{
  "n_kv_head": 4,
  "activation": "tanh_gelu",
  "norm": "layernorm",
  "init": "normal",
  "init_std_o": 0.00903,
  "beta1": 0.95,
  "decay_shape": "linear",
  "final_lr_fraction": 0.0,
  "doc_mask": true,
  "z_loss": 1e-05
}
Each number is 200 + 40 x the weight over its row's rms, rounded and kept within 0 to 999. Layers, rows and columns count from 0. The size before them is the row's rms in percent of the matrix's.

# layer 6 MLP down (transposed), 512x128, rms 0.269, rows 464-469, columns 0-127
102,295,177,193,211,290,175,141,289,222,136,228,188,219,204,246,141,179,175,191,246,199,222,217,187,248,229,181,199,180,222,140,267,235,201,177,190,287,202,226,196,118,176,199,157,286,221,149,247,204,263,259,236,162,224,208,138,214,238,223,194,251,135,205,213,208,176,226,201,170,213,199,148,144,144,162,190,225,242,286,146,182,184,206,184,223,221,238,194,222,272,158,201,213,213,161,241,226,279,224,149,188,171,165,221,165,165,150,190,204,270,208,212,251,146,248,190,181,240,134,164,202,231,243,276,236,193,241,166
100,200,160,207,190,207,150,188,261,178,128,182,226,203,198,179,216,157,274,221,223,234,250,194,203,154,133,194,169,238,212,146,190,160,150,179,193,214,244,127,167,184,193,197,211,174,208,197,211,199,149,159,215,251,249,213,205,239,277,164,186,153,230,287,267,182,124,256,258,200,256,131,248,132,195,224,173,80,116,152,187,234,190,221,241,254,168,144,168,180,215,170,174,281,223,233,181,163,208,181,161,251,184,208,182,190,185,187,129,155,237,142,212,232,234,207,229,265,146,242,156,154,183,218,238,263,204,186,222
087,258,194,248,138,199,245,249,274,239,228,177,200,192,265,185,216,156,154,185,259,209,247,197,221,162,197,186,258,226,108,172,224,190,135,204,180,151,171,238,175,246,181,209,220,140,209,185,139,198,268,147,142,237,207,228,109,98,246,204,169,192,186,204,225,239,182,274,215,213,191,162,196,179,134,179,204,145,183,231,192,166,234,191,178,170,226,192,123,178,188,193,224,178,273,236,246,174,185,225,177,186,117,200,254,187,164,158,246,151,90,228,106,263,251,216,200,195,244,184,171,229,205,199,225,216,167,222,235
108,171,151,216,246,281,204,315,239,208,117,146,194,196,204,158,147,224,114,121,183,220,156,210,240,208,151,194,180,219,194,203,206,221,191,248,209,191,146,209,175,174,198,207,299,216,167,209,225,178,159,296,169,203,213,182,152,168,258,210,232,182,121,221,206,187,226,176,172,197,228,231,216,163,274,207,145,179,145,262,176,240,253,189,192,268,216,202,136,202,200,217,179,156,284,181,212,189,258,301,221,173,182,233,200,228,194,163,198,197,174,198,250,246,210,255,275,180,191,264,185,171,209,157,153,197,253,228,252
105,192,209,275,195,105,229,191,184,185,184,186,204,225,195,212,183,208,220,151,211,217,193,256,164,185,236,294,155,231,188,226,181,150,108,126,188,179,237,193,225,147,190,184,198,282,168,241,196,135,166,204,194,237,209,171,181,234,200,233,219,207,183,185,166,251,206,225,139,198,250,227,143,193,272,239,252,100,141,167,189,165,178,207,282,268,222,218,218,226,198,211,195,228,215,253,145,199,248,169,161,256,213,201,118,330,189,220,177,156,207,232,141,180,252,263,195,168,193,204,181,189,182,212,266,266,215,157,154
113,187,193,150,167,267,202,191,199,239,177,226,161,216,284,263,176,152,230,217,207,190,202,123,139,250,219,180,234,199,164,220,157,185,215,116,123,212,209,189,237,219,219,202,198,231,212,168,218,262,157,209,251,256,172,185,207,132,250,148,215,231,276,194,112,205,239,192,186,183,195,274,133,198,185,271,220,184,200,212,169,206,223,203,206,176,253,194,276,154,172,255,261,209,185,267,282,211,288,148,221,197,175,171,173,219,246,220,221,182,298,166,168,212,256,169,217,253,179,153,172,235,226,160,177,198,212,299,199
# layer 6 MLP up, 512x128, rms 0.282, rows 465-469, columns 0-127
100,217,218,166,236,246,255,191,140,210,229,178,127,187,226,175,187,168,144,180,234,141,152,272,148,156,130,192,201,200,160,183,265,160,290,232,225,134,230,276,239,193,164,178,197,132,230,229,251,169,181,221,212,226,169,287,277,203,273,215,246,213,187,206,183,149,188,217,224,235,189,197,167,175,180,174,107,242,159,211,169,188,176,188,258,243,221,215,199,271,170,218,200,172,197,214,205,216,217,218,299,231,242,157,256,193,161,149,148,138,224,185,193,149,250,242,166,257,198,119,221,182,180,132,203,241,203,159,209
097,193,101,149,160,217,199,200,219,235,212,214,223,206,217,185,224,215,156,222,222,272,236,161,125,199,217,201,196,209,129,155,178,232,224,154,174,211,141,229,218,138,285,283,202,191,210,209,153,185,275,166,241,210,208,302,212,154,154,208,245,163,262,130,170,220,163,134,169,203,206,213,225,259,158,111,222,225,158,231,199,247,211,221,201,195,165,173,254,255,218,143,302,163,162,187,141,244,171,198,166,173,128,236,234,210,172,279,158,177,234,233,209,191,200,145,173,242,149,172,211,199,154,184,174,188,166,247,217
104,171,222,140,148,220,215,134,202,204,187,282,121,189,183,119,139,190,168,185,193,215,203,204,177,242,211,192,175,269,227,227,135,313,120,186,195,193,136,251,230,187,265,204,255,243,193,175,222,191,210,224,147,184,204,137,218,183,122,156,217,190,205,204,213,229,116,138,201,192,197,194,213,217,187,215,229,154,209,239,171,187,176,217,237,277,140,236,288,219,181,179,183,197,205,233,209,292,181,232,171,232,175,183,210,276,284,177,207,215,203,161,284,269,210,252,199,233,203,216,150,238,189,185,253,212,134,206,157
105,201,220,245,156,155,228,191,181,198,213,283,204,179,252,169,205,167,177,161,238,163,178,148,128,200,189,182,74,167,201,223,174,162,201,120,196,186,214,201,212,167,177,214,256,214,163,269,159,160,193,207,244,185,173,245,264,197,241,203,252,205,200,133,194,195,177,151,181,130,242,176,127,236,187,197,243,201,95,247,190,184,174,232,191,179,182,184,165,312,212,185,226,252,211,216,190,146,271,231,236,227,245,255,170,223,167,194,194,156,247,193,197,89,173,219,209,203,148,227,253,185,253,119,147,187,249,185,226
109,239,226,142,232,172,168,164,177,270,202,208,191,199,156,246,247,166,167,254,158,205,252,230,234,262,179,123,221,242,183,164,210,243,236,198,139,258,196,207,246,184,206,233,188,262,219,259,250,158,144,242,174,194,177,159,200,260,114,151,253,195,184,169,103,179,194,180,252,165,200,247,169,204,138,216,250,175,196,228,224,173,194,155,155,165,187,169,197,200,197,199,318,214,241,187,164,226,295,196,253,243,219,161,158,195,273,202,252,212,191,170,237,186,191,158,226,109,194,217,260,133,130,159,179,187,228,203,200